config.yaml
num_hidden_layers: 16
hidden_size: 256
num_attention_heads: 8
num_key_value_heads: 8
head_dim: 32
intermediate_size: 1024
vocab_size: 570
hidden_act: "swiglu"
norm: "rmsnorm"
norm_place: "pre"
norm_eps: 1e-05
positions: "rope"
rope_theta: 10000.0
rope_fraction: 0.75
qk_norm: false
attn_scale: 0.177
bias: "none"
tie_word_embeddings: false
parallel_block: false
init: "uniform"
init_std_qkv: 0.0341
init_std_o: 0.00602
init_std_up: 0.0341
init_std_down: 0.00301
optimizer: "soap_variant"
learning_rate: 0.00528
beta1: 0.95
beta2: 0.95
weight_decay: 0.099
lr_head: 0.0129
max_grad_norm: 1.0
warmup_steps: 200
schedule: "wsd"
decay_fraction: 0.704
decay_shape: "linear"
final_lr_fraction: 0.0
batch_tokens: 262144
max_seq_len: 128
doc_mask: true
train_tokens: 495700000
max_steps: 1891
dataset: "wikipedia_en"
Each number is 500 + 25 x the weight over its row's rms, rounded and kept within 0 to 999. Layers, rows and columns count from 0. Numbers have three digits each. The size before them is the row's rms in percent of the matrix's.

# layer 4 MLP gate, 1024x256, rms 0.116, rows 19-90, columns 64-127
096:469497446492441525484519494512501489506496525493555477439478521525496479498548517523503457487503516491482521472478498474459554513470514509508503505507513481524484515510502527460513550472517474
096:515498525496537491534477444506472513470478532521501508492511487534483481508465512478496542491568506494468517531489517471477522536480522494518512475513491517495490474503484504490451481532495492
092:498487536554496522473529528502454465482476474517534498437475505480493502492562494535499530494502453501502477471534514482477506485525534523495507507457527493472519511535554515506510494500518522
103:461529491514524460489460529514530470500504472500534507548515522547505517492489499506475440499530480515516497511518473506549472476488528497460540471473535482491564534518486460551549468511498489
104:458476482491504520490508476495504504530506514519496513479478529523507489456498549515530487486528458453463493536469527518546533520498508531514505490515488519505494453492514495484484507481471563
097:472461478532513532478495491501533536470451459495493532506519466489522492511459467463514474451473461457525500530484492486528516490502486485498528516524529500466510498545468517511478491526507493
101:555489517509522463501494521543518482529469507483537509449460535458542449531463516512497476521507492501506484495480499520507508507504567485434517481497464516499507522538477483525494500504490548
108:484517486505501509507503498523513469515476471543508482520490510431510498496448467476492526508506460507500480506519540490466478563500521525529515446446524543515492477490518473498492526513473519
104:524487486491461510484541529519495489521492513519492506513473529464469506509490475504519524479496487431531478530515474471512489495518507495504530522504499519517526493509501534499482489483486538
103:489472508503490506480541485536531497497461516498492512483509484522511490453522504554503546491512452490469473461516525460482494475522511525520475512521467471519550484504546516518483456515496476
101:454491523519523508539519454455482497537493494435484481490505546492497546474472537509525511532518527510526535521552461479478524522519532509491482503532490493477446475516523484449500496501490473
099:549514481518482532489489541512496504488451512476505503538482515518560467515495488532478528496560484526494459480552523468460538478477511522476506484501528481524471495515532477479544507505518457
093:518507504537518465486532538538488506471493524488484480491471468470490486533504495514531504554458496553479544516539471466496488508481499510519493489530496474531504485520530473481512519497559460
096:493510527457517497497520489501478468522457483478498498536483522503486497478515531524504483504453554516498487491544467463463530509516503470525505519568532532529493514527494503534562501532525478
102:508437498459507515488434491537542496504523498468513562483488516470509476490506504489524500518519509508512469512476514491482500541482524554493540469470476527483467520497492470507423506474471529
100:487483502483490493502513540501518521522474495457464496510506477521463519507503482486455496543514506518478467511513570505480440452461537496468479479485487501505489497487491558499548475516489498
098:521511520482486529476502534512456479481501475502506518498499483519455461556464546501512581520491480499543513532525522507534471473498474494503531511518486481485489485484477507499500553449508502
105:462506480487537491511508498496504490493515498485522510534490520555517490516500486475497508495481493432481462524517480502525499505500492484523455489494508502522521501456532527471532512513527486
096:478533481505439520472543516520518507451529481514461491475457472509470500450531497501517482517553456527474451502529515513495458520493509484511473515499492469511500491497480456491544532517475514
099:469466515426489525486525510503499508531578489487516509513486496525485471498496518523488493462515505501501504548540509539485501491501533493435519527530550518493510464499502544523477499480504481
099:516473517516504452511519512486542562492489511522508514489509499464510501508528514497456457517503479506473503521534539502457490484476530464509534513508544534487440463530504510524524485494506501
109:475454465495541501500501552498513566512516505485479516494484509473478479534500503539494500514488499463493470497472521516471497471520475504524513522461487484487477523484457488487482553479517530
093:499509472536516508471468496490509515491517519503511489431491534484464460486510494500510536471498527550500487504515495511491510460522485547457494498512521487468498499494480516477542494516489519
098:481501538510518489537544485516452484506495482491480459440494506453494496520559543516524497485486489504551520487550503512499479516494489526499523488474462527512538518532461461473492507544538497
099:503525526455499432500470530491541493498517520525512533489552504501487509489540522506548501510462486488543518507481483515528501542514563517555484498480453483517497523529525517505558513455490499
102:523490488514486508484480528492476516506527522461482518544517490457476464515522498498490510517472477477475469511502509519444494540515494478494486492519510484521490494570482483482491528477476549
095:525497492500508535488482480511521539535498486490438504503537511511498484490508517449495539465466513522496483502520525472471497507471475504478510525501517525504480549524494502482470460480488487
103:520477494490495473455475482506517531504476442499527507488511517486530570506522499463466529539510484528472501496526507495501478485518518495473525510483463534484474448516531480472497505479484485
110:502472511491501487520510479516519485513483479471509496493505468508524501518489504521521474513479523536472534463469487468480515447496473478489498479509483445426456543493537532498487552485526523
097:462505524484511493464489462484496547497445487468515498482534510527524521469525509474489502506558524527431497457459512495468520495475508508549517502499455422491522448512508514528523492521483523
101:520485489463507533499485491518476502503452498468495540490484477508573488475520489476496508467468508550522470489507512493473500478516480486499487458494521552488466477511506486500511485505486515
100:507504466473475526489535494466479546509466490477507474505511463512480510515510483469484520510517504482516515495554542469558536504506494521512507523478518486532496503498520485468488488520543484
096:520514499561504511472521503480473482473509471539551527446466496472482536486500529539450497527535524506555474480503525494555486486437528464493483494528509455504525508521498529515546516484530518
098:458502524558485511492475547528533535514475512493504543482482505479482432524477461463461480512463504462465511510500524531504475457479469528491488478493488457455484477510542510471503470462519497
095:485487491509500510491545461469508500511464510510516485500466513514499479503490481472512520449504531479509477487509484475496472485488553502458471487474497506498480494479521522469539520485517466
103:477517492492516486453522537518508505501475496504485520472485500532511440478489475523547498505484539474515475484476485475474518495524473514494506503517518513468532511440512524496489477508469488
109:477454532524470485509559479474503502477483508497489540479508526473472517502503479511522467505501503461542484483495517521522517501510470500508499487518515526524488493480529510500506511524484542
095:506513447486491518481534532486490515496490524495516494429473517497513464504505520446473517452471476534530550498501504508538521503539524495499508493475478485494544513524493551522472494455504473
099:471489485486536512454549469544529460512490510518512469471483517501525457500550507491467502457489490494489511511500488503495507498528491502517426539506475527465501537434490507463502514518510513
100:486474509558521481462497520493555457533482517478488524470555475515491484508512539509530499553469527523502510445513493493464478497530526526480427506529534496485491519492531481452492509459518517
091:505509521500500506508484508472548498486493494461515534552468472487515475517502443459487508481532478480483492492493545547521487494479488467490576515552491473495466480536485465497523528512482523
098:521475458461443521465469447497507507477479494488469506467471481513480525503463507491535502524493480539484465514467497505493508499475444506495505488498528530506532467503520526533490476495503462
102:508496509491514465504499523525521563496499475475514487525552526492466475470550529506494476521452523482512462513471501467480511494492511495556498518506531504497549494515494465503487486468522556
109:522512507500481506523497522488506492524506494498553505485507506495500495508520500537483489507536542493491474485482504469540557464471474531554507498504492472532512472508482475483481515548473525
099:477474483543510454538518513488507477511484527508521528480496515527513504497487469508484461428473518535567499476512482480456521502496482540491492532525498522446479440529506528501461475524512496
104:517510471487537567563503531471517471465462535467450504469508476583504482499497527503522523523524456471494483521505490526512513507507553507547494507475508464530523526470468482531506493495520520
108:540520518482474507496505528530515529461553479513514555534473497459508471511506490485479536505495487480494481496490528468510528490499475505536540462468476454546498493511525511523501485508505489
100:502453493484471496503529527472465482501498508512487485519483472515473477513512492479533501510513475511503458502523517458513505478519541523488508512524484516544474522517505491483564486508493488
098:505507544478489511514483486520496485566515497520499556511514551460444545504484508522514521507504552489525487503445484529508479527502524521476529490513517543471467534484491463473569526553518499
097:496530477473469477504400549540477481489506532452503491491513489549466486480495483489504477516489457493494485474528470504511519503483503526512532517539500479480461516453508492468527505455471471
106:466478437532550472485528527508483450544508516522487491538504498499527480546543483464523531520515520499452464495473496498486491473518480504462497522490511493472474490507497475529523468478546451
096:455505450476528550498534521545532497504529510482549496498494486530524528505513493518536508506540462512468466511531542469526519510523510519477513496473538465479490531505544527474462456478496511
105:474541461512482448499518454543480481527518468475496453445478467508468492500499496463523539483479467514477526491491489458499505526479488490511459485470502457473506532503480431495543504521524515
107:482529504529501500519527490525508510538491472494465530533510467515481468459556532507474540495464512508508506464535538479529502526496529507530498522483525487487497535550501497497499482464517518
099:472480517472497499476530503516572466510517542468501505484508482503460501512481451520490487497529493487502476511528460479471514473521476508483462514502528520502516477489469545497467496478476478
102:480513480545548497466502517471455502490454484544481527504507483551541509514565432469521508501489502474506500539519503524467496515529506518481462500468519562472482518465513510511460482509502522
102:483437462545518501474506495508517508481491513514489530499504451496501477500512485513540530477457521522518463531464444476500511517455534524508516486445500498500514504496469510475507452500542519
103:498511493483501518480470484507482487495492484466509504485534501496520480483486480539505503458446524529519518461473496527520541526522497492465503500552532485493497484470487527520426497522488502
095:494510495514477485494486517463498523508514464511497513478520517478471466474541482450492475504485488438522501492512493472511529484502503480504495483515480529532507457529502503471502474508477513
100:513511527524453501498505526510517502510506490510480499468529520478458500520476553498512520504511514500510502515509493531516480515535540470485491500530486512491547468482524491499514501521503511
100:489503497492512506484539518505506506488476494563522463499498492499478493467487442508485489491501515525517539530500449445493468475523482528496511539500511511468523484499515542508522512492521523
099:502499546452518477447523462540521500530485478499540479543491508496514457500498488479487524532481463509473489513486515449487507498542462476491488491522508513493521495513510499525501496492485481
095:525488459450467517497481515487478495511467526514530516462516506499471497498495514546498515518522464520511565474512507516503519522488492535523470506480494476532525478492486519561512501504539532
096:503478503467503539512506534466507521517526488475472488524495485519514525453530506499491500483435536478484516486477553508470506521487521527517508539498506468487523449472529532510432464541533464
092:500482491496516518509485490482532523453495508468558531476522501511484447503521460486496490489511519496552425496447532455526465479504468549524522537477474504493515471484489508467470529501480476
103:473486516512453467508454496499468484491492522477500466486469502490492502516486544471449495529462499471525470496517477489461501500476477504521495490515565505515460492518522503471506463500519509
100:491488467516472456510536534520500464481446504489496457449502520519511452493451480525488514517546512496489495524509514470491525468496485490501500533472496542502512516469485450502507469497526498
099:494497520494487539482456527461471518503460492494504547517536471526518527471466501488491464498496508487505524508519516494476540501524447490487494460493522541510490486514519498510508483516507479
094:451492542497508495515520480493486482473510500506478490519509451508490516513456480511502511539514555522488492494504488501467495499504471487504530507527532467492515487428512500519527494477509503
104:514513529523502522479468516501480506481511510471514492505493552521490524490515533450491463455521493487514494515469483497513507509487489529503478502444456543516509517497503527509504464558443501
101:527491529470516516508493472502504451473466516487514467495485465495527537479487522468477486498516494497469493484500478527506484437453475474442509504526468524458448491497534510491487518489446502
099:492505512482451495491494495544506489481481508514501475458502475500486513525482536548500539483481479478493508510482496515491509519504514532561502477468497492520468525464543532516518497494506504
# layer 4 MLP up, 1024x256, rms 0.114, rows 19-89, columns 64-127
094:514514500493473499508493526536505484481500455442524500470540475529481454495493521530462481485471501469475478524481547462494510501462463480496495550518465462503480439498475521490511475513544510
101:513522551524492480532474472491503536524531501541512531492478480490500507505494529494495526470475478467492462484501548493514528495498490499470526501481543563508486484501457467490492469487483505
097:511504455468496483485546496513498482525489527499504444513534501492489498498453549487515472548448498503509474527523488520495469524488516472491485463436458538457499512484466529479489496481490511
099:491518544493515506511478544488519521491568487479505542513496532495504500511546543556513434482550499497471473466518513511484470498509506454482509536461486486507567527513520517507480497489515483
104:487472475494497509463479468469505524532497516518470454484510532511548467512534517503525503493524448507467486557462498534498486537477495522529428489519488489493543522461511498520453515492469500
099:525492545427465511483501462500470501529533514489488476536506498513471551509501500499499503506509480548492532503513501501455491479529506515516508485503462503499520521486534428509511547455492527
102:544529490509504447482522496537465494550481457473506486470484504507528504515482503530537515489499519528494503527523502453503496525510520495490546485534494517506471499477475490531470527494525507
101:506459519522460484499531508495534484493449521427508501526502509480488489512500491532472536473454527466501483445532537453497512553498491548485490487512498509559513509525481504540538512491465472
105:518495504487479491518516488494540510499503513516508494471521468506490470502492469523498466496540487552466527482476487466500520476487500529510444470502479480479517503523491456526485506508543478
102:477522507501522429498540499509490535548523504443509530510529485509514457518466520499506523502494481530507493517527532498462508488442496558478445522532480502524534479516513459498510499490483475
105:483527504468528509542499519496475505535497502509489541551515483522485520490525485460499532509483465522512530480516454500508484487529523504471491533498534474496484502494499482485538491489521468
102:481518497485472520464493514520528481493462507480494524471508515482528483539522493506501480496447512526479527487470484502502463546496488473494478468516474490448543534487466505550518513496539496
091:459452460501468519523498513545492507501513516461533474513474472524496499497493466513523499500498460530473516519567525480526525479496518477512486524502472491486513487477479497505523493482524488
100:487522504468482558488479484512560499448512525530529524468485493459521526512481514484511558513502447483527477480446535512501524520518522482504506511487485486478544523493455515511480524480496518
106:488479500529532549449486527509554512499525465474526500482540488470479509535498500480512422550523506507497448471495505513490496518525479475479517475483514530479482513488514481486505487483498540
097:509499515493486518506498526532521570490470508483505456476465508500478474520480507459503523511488469513502483491517495536512474464442479501513554512529476474475495478514488541469488447487492508
099:511470539499515521510526487498502515480477494457544499491521468431497488503498536518492520447514522518525500510510504492501492493497510507530525500508489524525467522461477507514504567495473493
097:505484470536450523508467500516537482510557525518503491481486511502503535494527431499494471508512538505480530483513489516502513478493470508481531498516477500497522505538492476490506458465553521
096:506532466500512548512452475461493471504508512465485503517504519484473530498474466498527518513472478477494421512501536513524519524518480487531529488518496488503523471532567460482450455511473514
099:500507496514525455506481523481476538513526485495488523511494502503467509509481470495499519487454442464492479494502522482501473520527495531490522533481459500516441479483476529488525527484438532
091:499545495480515508510495482456511495465501474490505476471543516509509524497493507477499525480479501503493527495537485527505473491481505488499564528492499513490519482483500532467506557492538556
108:494502526503510468524490486483456495482515481510520475500526488536519503542492540485511503504479545524492490493469483523500530539502499487517483508512485457548509522539512489508521484512491564
091:533453484500469530516478520550514503508469526503511529515493539484472483479485471496473518537475502503521457513467489486504483511524490497500535495459510481481489563526482485511516523485503502
106:484499521472490497499517506429481512507484426485518484474504508492501530502524481484514451474455484514496488501490489480511508545496484520501499497511507547484505487476523558489443502533525507
096:503498501535540522469506504506503512498466499495503477509499524466511489480534472508487508522472535522508494515518482545494524476445507539529519510469502476490515462487467479472501533550497508
100:533516535472534467483547512516500543508485536508458527504484452503502470495505537526494502492539499471492459514496530512485482509514531506505487461486491510498492479538495512477520495485504493
095:557502502467515525494498486508494532494495521474437518472502500520541518497463506487505500472473512483466450502501495475496454524509490466488498472461514496477459499534505535495452462487478513
102:497490488503469509505522512521489483457473505499456492512487467484476474525502547523526465504493474536518511511440494531552519511537498514551513506486513484493529562471486530536554505534520514
103:482489462525487477522495493487505543488545500517512475519530481423508484522476508490469497474484481477520484509545484500496486488543501480494484469508481535539473486475447568536506479427502472
098:503544518470546479481472520520499481489445478515501517531490429474438475492482504471514506519515507519460529486494484515505465530474477473505473546463488437473508555505521483537523470494528528
098:446553470522479494565522466475490527480492523482475494499505479477490500506534488475494490502478502485508525495550532505489482496488519525550495458492442421529508492493488488489512499492468462
105:506516458478470504533458497455485532460498547514481506530508544513505523500501489487498538449503541497513511449506506496517512524475534497520541528508497472532530507510505509465497478502516447
111:460517465454486498518508481497539505509512533445453501496512502465472472530535493458523499492464486479507475505515467475458516507547490550518516519481534527491488478497477487497467474495467463
101:564519512452481485530555459487471554486496501531494469491522503495484538482481500541544535499489484490523496484510494490505529520530525500482500492483500547518519513497455484454460469514507509
095:493550479484426517502522553492518471466499549510507459485509467509497533522503515501509479501492505507453465508491510513474493547536466517485498499467475494515500506513511498516546484500514506
101:535493497493440541503540481475515516489456517508503494547510519531509527514480476440482462471504514481510504483551530493493523500527587534497495491514506463481446485560476461510505516498501528
102:524474502487479542473539471498510538480471463456512517512509496543560500487519498545522504513512518480498479472536510507493544504521510490493468486471497509515482515469538516503507507486474491
100:477479503543498506482533475464495488502482512516460488525494502491492501509476499500482513526494543553480503488540487521513532509479489520467524510542539497542501452497533480536524541502511532
108:474527480537480519508529486484512499509524489521487494505527508486488472498522527536521510529531472497481471514511479455522449490498441470484530482566561455475528528471522528557505498523504548
097:494493496487491504507491496510522519472504478514504485533475523470474475492498467524492467446568478485470514508491501468485492469548487501495501517500499499493506502456529516517482503497494513
094:450509508520510506491493503503520499517537512501501483535513482461514449508475527542517519491560464529479461485544519523490478475455523455508535487487498514533465489545492492490510555509476502
094:501482503494522494505457536544487471510523520495486520467510525514474502470504520477482483497494526508484523484471462475490458473487493492550504532522541508454513512511479536507514548498493506
108:515461508518508482530550489499517525541514523511506503500480512505539492514492527496491538461453493512544533465504495459537508536460491508498522471478500537484532492522496522460530490514498512
110:452455481499472505463500504560467491509528489527504506450444489513508484524552482464499490530481500517464478528498524554505504511513506482434516539510501539512508536484509528509474526494489498
095:505487509528461501511536516466489495500519484505464509476512492470511496475520483499517457485488507530536496515499519490464481507520511490458519487528497518491509469536522528522528501492526482
102:442495519466464506501449534506514522495507527443483519575506477519457509485502516462519501502480534524492502525532505533494488524547464520512523540469483447535489527461515499501490496469508539
104:535505571483547459480529543504496511503518513500497496462522531491532476494490477494460526493534544498479467475516471490459474509461497485463417480504467485504467521495499510518482498533526484
094:526514462479495530536525499499498477503476508528517504526502469519515543531523481497489455490490488536502519527510490488479485508471518499535503478493489495526522497480497512487534490467519485
105:512498494523484477489444505523519471529483520508512507512487485527492522511466496508516524480475557524535518514486481536548499508525475513531500516504522545523507504431477481504486531517534500
098:495495502513477517515507470488514555517492533509493518540443495525465492544476549534531537534488518535486500473519543503499509496481489534541504503535508499514456515504518492513491509503549486
108:526478485503504460529534531448490489572494538507524457481457485455464492467472499471499471477534465458487482515506540483469494493488508540517510437455453516484512554496488569492470480513490494
100:487489455519529475442532477495496523533456489513472505510501516478517527504512496481451529477500498488523525504521500503492498488480485467520498482507470460517490519433509498521533515497506530
104:517495533487507482517472498513475483508464479444470499507489497462508532510502497469504519528488504506445489471543515471532497532482503535533534510558483495517479465451461524515485518490518515
107:505519465461490460499512503523519519471492557493506508533504533522507504493512514514529529522482500475555471457490537475501482549489519474469450525466490470516519495486492512466532490516477496
098:505489500493498465488482492496503483508522472445501494560472505515459518441535480486493595576530493525462513541517524545467496529493506530516473462486526514486504524499499518523468447435528514
105:520463499482499490465504474502485487511440566498465482504492505517526493451506490511498502461517557528498477509528464519541508472483518504495477543472502485509542522512472504499534479520510511
100:516499492502464478484532492520515481527493526496467499486503466499474487492525504496506545476491475523476538454512511511517493508541510523489414488500537506525533494494515479510526494519500480
105:508511484457441519520446473474541519478480532508491488517513472470521511497473487505470475507521511522483528512479480496466546498457527513475488501489530505540503483532501485502474490470520505
100:490474513483501484515481486551519491475559459516474489501466523481498536519485498441503507500521521505532514496488517499525506493483513463469486522504483531487481472508502507470537482562468476
097:488507471493504494541501492461514501469524510503454480468550505469493516519482511502450468508531505489505494461479486498495531527476541531473471524518519484519438532505511510506486488477482502
099:524500505487472557501446483482500509494544498462505478511504505508467535507526528483531530490538533502468486512487553567528488507476522500483469457463456508526452501516494502502513499478473491
104:515527487499526513460508461506543506498495480548522502520505495528510501459551502491545498483476490480463525477513496522515501519542464475516517525477492512504510510478476516478494504532526512
092:479534489498414486513531481478481462468547457520507536505486471520524520513546531432458516465540481548516514532527464533478517480477528493538486527481506458471489481568501477497483492488445521
100:489494519475466461481471479464516550511505496512506454502503479480488469523496516538482470513506510533477496493484503500500553526458500515527500476501508481444522483505511533507513523512477539
094:505503493522506489487539465468519493478516507439470470510483498509507512545551467470452504492475492514482477488506466437558507513517478489520500497463527492500515496506477525502499573489482495
102:463543489469471498509482500519502529471500505418506445477499459486485494484482490492482527452456497510500522500517482510451529549480473527499508498451492487517465491479481493525475509487435485
101:458462536501535474473481520491517516523501492491479535484498531469487479506509467536490486512517492483513498509483469476501543507503482510490506496508515454545534543519523544544469505483499470
098:484501458489501471445484491540537505490472520473485497503482530454524483474483478534514509507459463465515502476505496483535507553527478487492527461454479497493515535523459525517521493458475472
095:526510520493429495514497477500466529485518493501499517537528444483518516465523471502494489528453505532540509507539495505533513505478514492502541520524482512559532501504523465474510479526441509
101:476546514510537501499478476527529487480517484454531458494555528528529484494492497497500503492534549500499529531500516468461501522493464511492516495487461487539486502520529527524504502498505511
098:502469522528475515477495510501500516454441531487484476515519461533523543519530488509463468516491501483505499495500501522506485526483471503481479514491481473519478524493557521522505495503516546
# layer 4 MLP down (transposed), 1024x256, rms 0.102, rows 19-89, columns 64-127
101:464482515481520511468523509492487483476525466498520460449513486522466492473499498499482432475457525484494520451452474455472503510522526497485505526534486488497538470471476514506477489485552518
098:508527506528489562488484506501526533531483487529487559487500489476548469527552515494500534487497495478516502504516538508513505500528481514526529472442540482503465508463514488462441524481504515
097:476476481505508539516467493486480521476479510497516475438492573475522466488560481518507498513471530479514543476484461542461518486459519491493515517569517469489507510507477457472464506500453518
092:481471470490508481505477508526506522455490441469477539604514525527488487487470523507532498523516514480487505510534497509532503479506474511517518508487511492474471478486485490494455487484499468
096:483509504485461498515469489471478468517515526508507490516456534543503520466550499510504527523510470497475518486422508526501487493513516520516480491457504488484457530496458472479451476508456540
087:518498501468459469522477519507486490469514510490494518474526536503523517500498463468514508530498486443480450520537523509548528477509496481508511489464522449443495547496527474517543470495481518
106:486527558521519485504485512504454512505489447514491484549519473530452485496489462482510543519490555462548517513511483508514524481512505491489471541431469488496484526457514515510435520529478505
099:529488496524547477460425484500503511493526487449493499561544477501474509483495473452504481471505464469548518493501504486492539496502528532481487534447505513490499500453534525478499518429508466
088:500504491500463501507499471494505497516526467486507492411493502491502528550460475532488542470500543475477500503519517480531454532526509522514478485497538483498480480464513482492567500513486547
098:491527506515521506457501536500439500477516515474426469498499493532491532487508490488502498541519503475523527511498521556514535464497478505507470479556475528505506522539488532475475494491505496
108:538506468479506508528498532485517530494496544482518507562478467497528492539507495506509497488477475545495511532484552531476491492505528440471540501535505487482525529490531499490533531471557505
102:499489479464514535493519509474531472492498501540503509510504562514512451504493485500499509486498529546533496470490456540505520474511522508488492508507534471483533492478487490523512492496543485
098:462520513495522536485496476500469502479519523502536500529488485499513530527519495515525533501486498514469500532528481452524519496461500510511482502573468508509474511487489488488550497498497489
096:451504504456479512519491514489516511498491471477515487508471488489493495509473502512510544546511511493504478489512509522487508530561538500515524519466470501518523509516496500527512473498529524
096:537494505517475479502471545502430499500487531505498490505479496467507474455505527523512449526485468489538484479461495488509509500468496469550449475485496481484500524495523516495471483450506493
094:499535530523490496503526518519461524485456510498510538503469466500528498521513504525471480548472475480537532483486472527482512487513492523480517474497492513522490487524519562489507512517494469
095:506446515502469483459515525448523513517476545465468449506490502513514505487484444496494515448511526475524488494514474513464529480500513486505508504498501526502538492499485503420512507508493518
101:506458496527496487559503479522553509521528485442514465542519500519481527553498511447505501513503508478534477504500471478532489503507508507522501521491515526494481526475562514509527518458493492
090:529478498502506486501516482478455518497503470474509517507546474494533523475525484520484514518514546498497497484494467536541518489488484469508484500540503480494488463512504506465491528471485493
102:516451479472519496469484480522529497503507516487526513464467478528493474510507495521523478451480509491494508485509499454490548486546519538504539518479486512499501476507469523527497553521517489
096:513481491509513511485474502539493511499487493484522509468476516535475491463493489450503494495519525496538534491526463545539464477513504476483480462493508474462488483515531519509524505474494521
110:498551520468476481562516469497541496523530526542540501534518450514520482514493501468502511483459469505489491491457492516526481509506483526541451489442519498503511529493526476482501530520496481
096:501466459487485452458531503537552514494481506532539519491486494499543504517515522496501508534500528503438461495453527489494500559511531524518476460535478514474502494485526449513449491513520467
104:534521486527504539482533467471536486528455479516514520517519520475497492518497462537514484501481492514477530500511530451493547517488508536484501522517523485498462467476478465481526469505512494
098:527503473520511449558473527491479499524475462559528519493511464528479499504479485461548480504552462484478489475471519496504495532537483519524505512497523510504519494489523518482489539502523515
100:493514531546507504469472524496512524479504490473449504488484501496490541555535502498502494469496539480496540495494513505468523456509526470453524462543452475552506486510518464531525499436466474
092:519509529503437537516541517449476499493497490480495476504544491529486506475523488541520532525478511501509530535485489506509507523526502484490453469465488531504456498497493503549438478501489497
094:502435482451507521457500528481489512497489507530464497482489509526498525519510536505547535511515482523507502546511538469463519509511507468490526486472517479499483487485514481448533480494529471
105:503501517582503508503414486445478442449506490523535507500494498490469491518492500498515448480539477478496476493478524512511506519534515451499485512528467535487531476553464500513497438528492524
095:419540555475528464522520488514486489580519510478484526497475495510500493477518497546515446429505533524512510498477494511478512540491463458468471507449512453493514518495531512500484489480509504
105:469495561513523491529517543521480479484505486518491514459504517469478518511463512486492480521483463542496480516522511519513511511476529489514516512478497525539518473479516493494522502495529491
104:465504514502475492503521520537499498486483518485545485520523488515515474512480502492443509501531512483522519479528528404530466508476554527464468531532559516506522511502468503494511531502539474
085:511461497533573543511493467500540500519490482478531485486532528514475551471513508480497576505514504488510466504498504463480508477578481473486552531476500451492490466481493521497500474522494505
088:469456498549485505505527495525539487499528464519520485474496524510523487529485502486484538496531449507495507541555488523492497497517493518501537482464490499522502501505512517463505523544517488
103:481553499509472518462506496474524462486539505530492480486522503487490479504519491512516498538476483484493504515472536529552500525526476519497505510486490557491480479482481431535460508518496504
098:507535507501512505543501508504535493548544498488475465443473523517478521546505542521485520530472498529488492486482528494481455494482503487547487538505499518503547508460487497514522476501481497
111:536464511499469523508490490485507540520537492468501457476464518502510509504514534520496529498448491509460521506531509487487494448488510509451517560491481479512486485538527518529500488484467516
100:511464503496498486439505458523537474496517511488493511532500489523515484495515501483502452479470478524478506495464519488537528497521512538531493451513513510516529491517509503501509502521476496
109:498482539512475529513492477468491486507516478509522493503512495470520523515496513462483482488518500488508499487493551522500483513536533472503539488481500494495497481506527507516487499553469527
093:485467536491530461571541475555516494491488529478480498490495490523499468510478541525524543483529474517502494530533484538450463481462497479508467496508479507491487523494515478495523495493493507
093:522508492534512542479553528494497518486482492482512537528521456517526479493529520481499497512545474533495498500511456533491499518485458512494519445564518490544496488504517506493474540521496467
101:467462524504512503515508520503501501524505507466496514459504498492481521477483485466430499482527523505539503490607478488484481484460480492442505556473511491461484484508484477507475490471464499
106:552483494542518514550518501469482472535510504484486503486465469479542531509507490481462569457486467529477540473509481433523469497491482490461512495499475502503490487516496494484522505550512501
107:467515548520483470547484550511472488486519501489452515529546499483482492498527529501506523497526491467524472488496517513515464505554505512448527533481554505526523469520551506459524533523502511
095:446504488474499520511450465478474501501474504487525492564499499491514497500503444477512505472438469509513484478478500474464509500488473493520506508475491488512479489539539528510497488455473484
110:499504516482539501493475466516454499496475510499474475480528520496499502493487517463477491502469488546514529489546475441480536519467495503474488516525504489500514512515514507524484545469511506
097:496492530445527460529468517493484511545526505540485528501509518522486500480524513482499462545512542520520473464478521545542484547533487518501483505448538500500508499514502471485471521495521525
099:499479521498460513484505479486485445517538525499473477502503504517532560481513474525498463465439481463522509542485501506447480486508500507527538470495512493513501491523509456524537497481512520
107:497486518520521512456505496529489495508477497530534540482500474541511518510526490479471546486517470484530496473502500548512487488484502521501515498523527448504478489560516537510463469554498549
102:528517463475473504508460539504523462508490558506481522511532468490466431488518541516502516489439527461497471508511451461483515457500489504488512559497501498487493530492511454469570582479516467
111:487515485475460516477493471505497504541498433519521478499524481524515485515542574505541515520515534489533460474498509465508494494520539509478485534454483484496509541502514521453531514525474490
108:543489487490491501487545511501497498484465479476474547498477510493485482496514511462551489505508502492465505515491484537475533507558510481528485474477515411476506525539483510500553514511513520
104:462522537465480517489523535486456460500499500543510493480540492497525506489516501517519525529495542491497491529497480503569513496495529482488464457542482487472500462514474485527541505541492548
108:508443497535554506498510480500475541493494490532488536465499523518544522520536510480515474524502461455502523525519489513498497520523495511493504533476487495549501505522509483487512465523479533
098:550513529494497470504522502528452535482481468474475501477516479491494486502528516464492542528497521487527519483520522537489459510497505500548544488464474478494516491501533476487552501501495508
104:473474510528532470441512509535530508487526465487538506540507528469465487513542512506504467507528488450532503510488554463489511499506493484515461477501496496542508479518518489503481496510489499
102:491481476465467511497503480470525528530551540509455491523525490529492450487516490518517519518483502534469479511556501482469488530485556477504506527484515499500487500514461498535505487494544501
108:527519469484486463491453469465483518539533537478527514432562530526525447480496494464502552503477482512532472477489461529490498516514485497462486501480512488523506498479491509500488467440507461
099:521465475545465463478497463476479475508504474516502551477519476442537524477513523516475535441485456476487532462482540491521511520534510516490500523496478543492499492510463509452467505552484534
105:518477486514508515470513512511496501559520450507459501485473490513483496500513508500478493500465511492509530472508480473487552542457493487513522450481499503514462521495471489509532514514522524
096:473496491519504480492513508456478483521453505497511513546520491525508474509532501476487506510508481500510464517500545497522501498459522490531510461464478476503503488520532474476550493504494526
106:514522493517517543521502500471510468503496501501502505520477489520464535513482554519475477516518510526469537476470523507503489503490517534492504476496512506508475484497535479518485474536526500
099:495495487468482472482501471506524466523537483512424469473462488467509517483495551451460504475481526494526514490497539518502497467516530466473497555500497487498524467551454482493481510441495518
104:549491516505503459515495484437513520484537499478503512470507472514544485464467481557484514492485536504527452456499522527503559515446493568502538520556525512512528494522477513439459508487489500
097:504519474457512499474490486488507495514502492500543508447496555499507511494521507518472469530484525491504521472494476515491504532498449535483503533494537459505475477515448503499503543504441451
104:493506527524498515538474528534497479504492467532488495474494404454488550470527524550474481477526478487530523491465500539477520499482507494513516546504460491481551473487468470489485499482474522
103:478513473503497482505512532508506542486497458471504519470518557496504537501496549541489534483429542489526528487555479521568524498535484508469499505506505493507528507455490509459521515521509532
099:479489489498506475516505458495572503509484467512494518525489474504514503467519459495531497471502510518516518513534477519513502519487534513473510491471559504504468524524477520463489503444483464
095:482528532502512476522547479490475509503463500478497466497460478455520496547497502495535493512466531513574489455450498503521542435482525478500505499503495492522528513462519507521503487487463544
094:522486520502519510503472531537496512465516518496519536544472476478460537490474505490514473463547471475480495494530518485513489468466507473524496452503523509492507467438469495495460498498532463
101:548485480512519508467506488507515528473514474470483526506525531488506488506525488521512453475488520499437502500495519480500558524503518441493517492444516497465542510530493486488504516540484494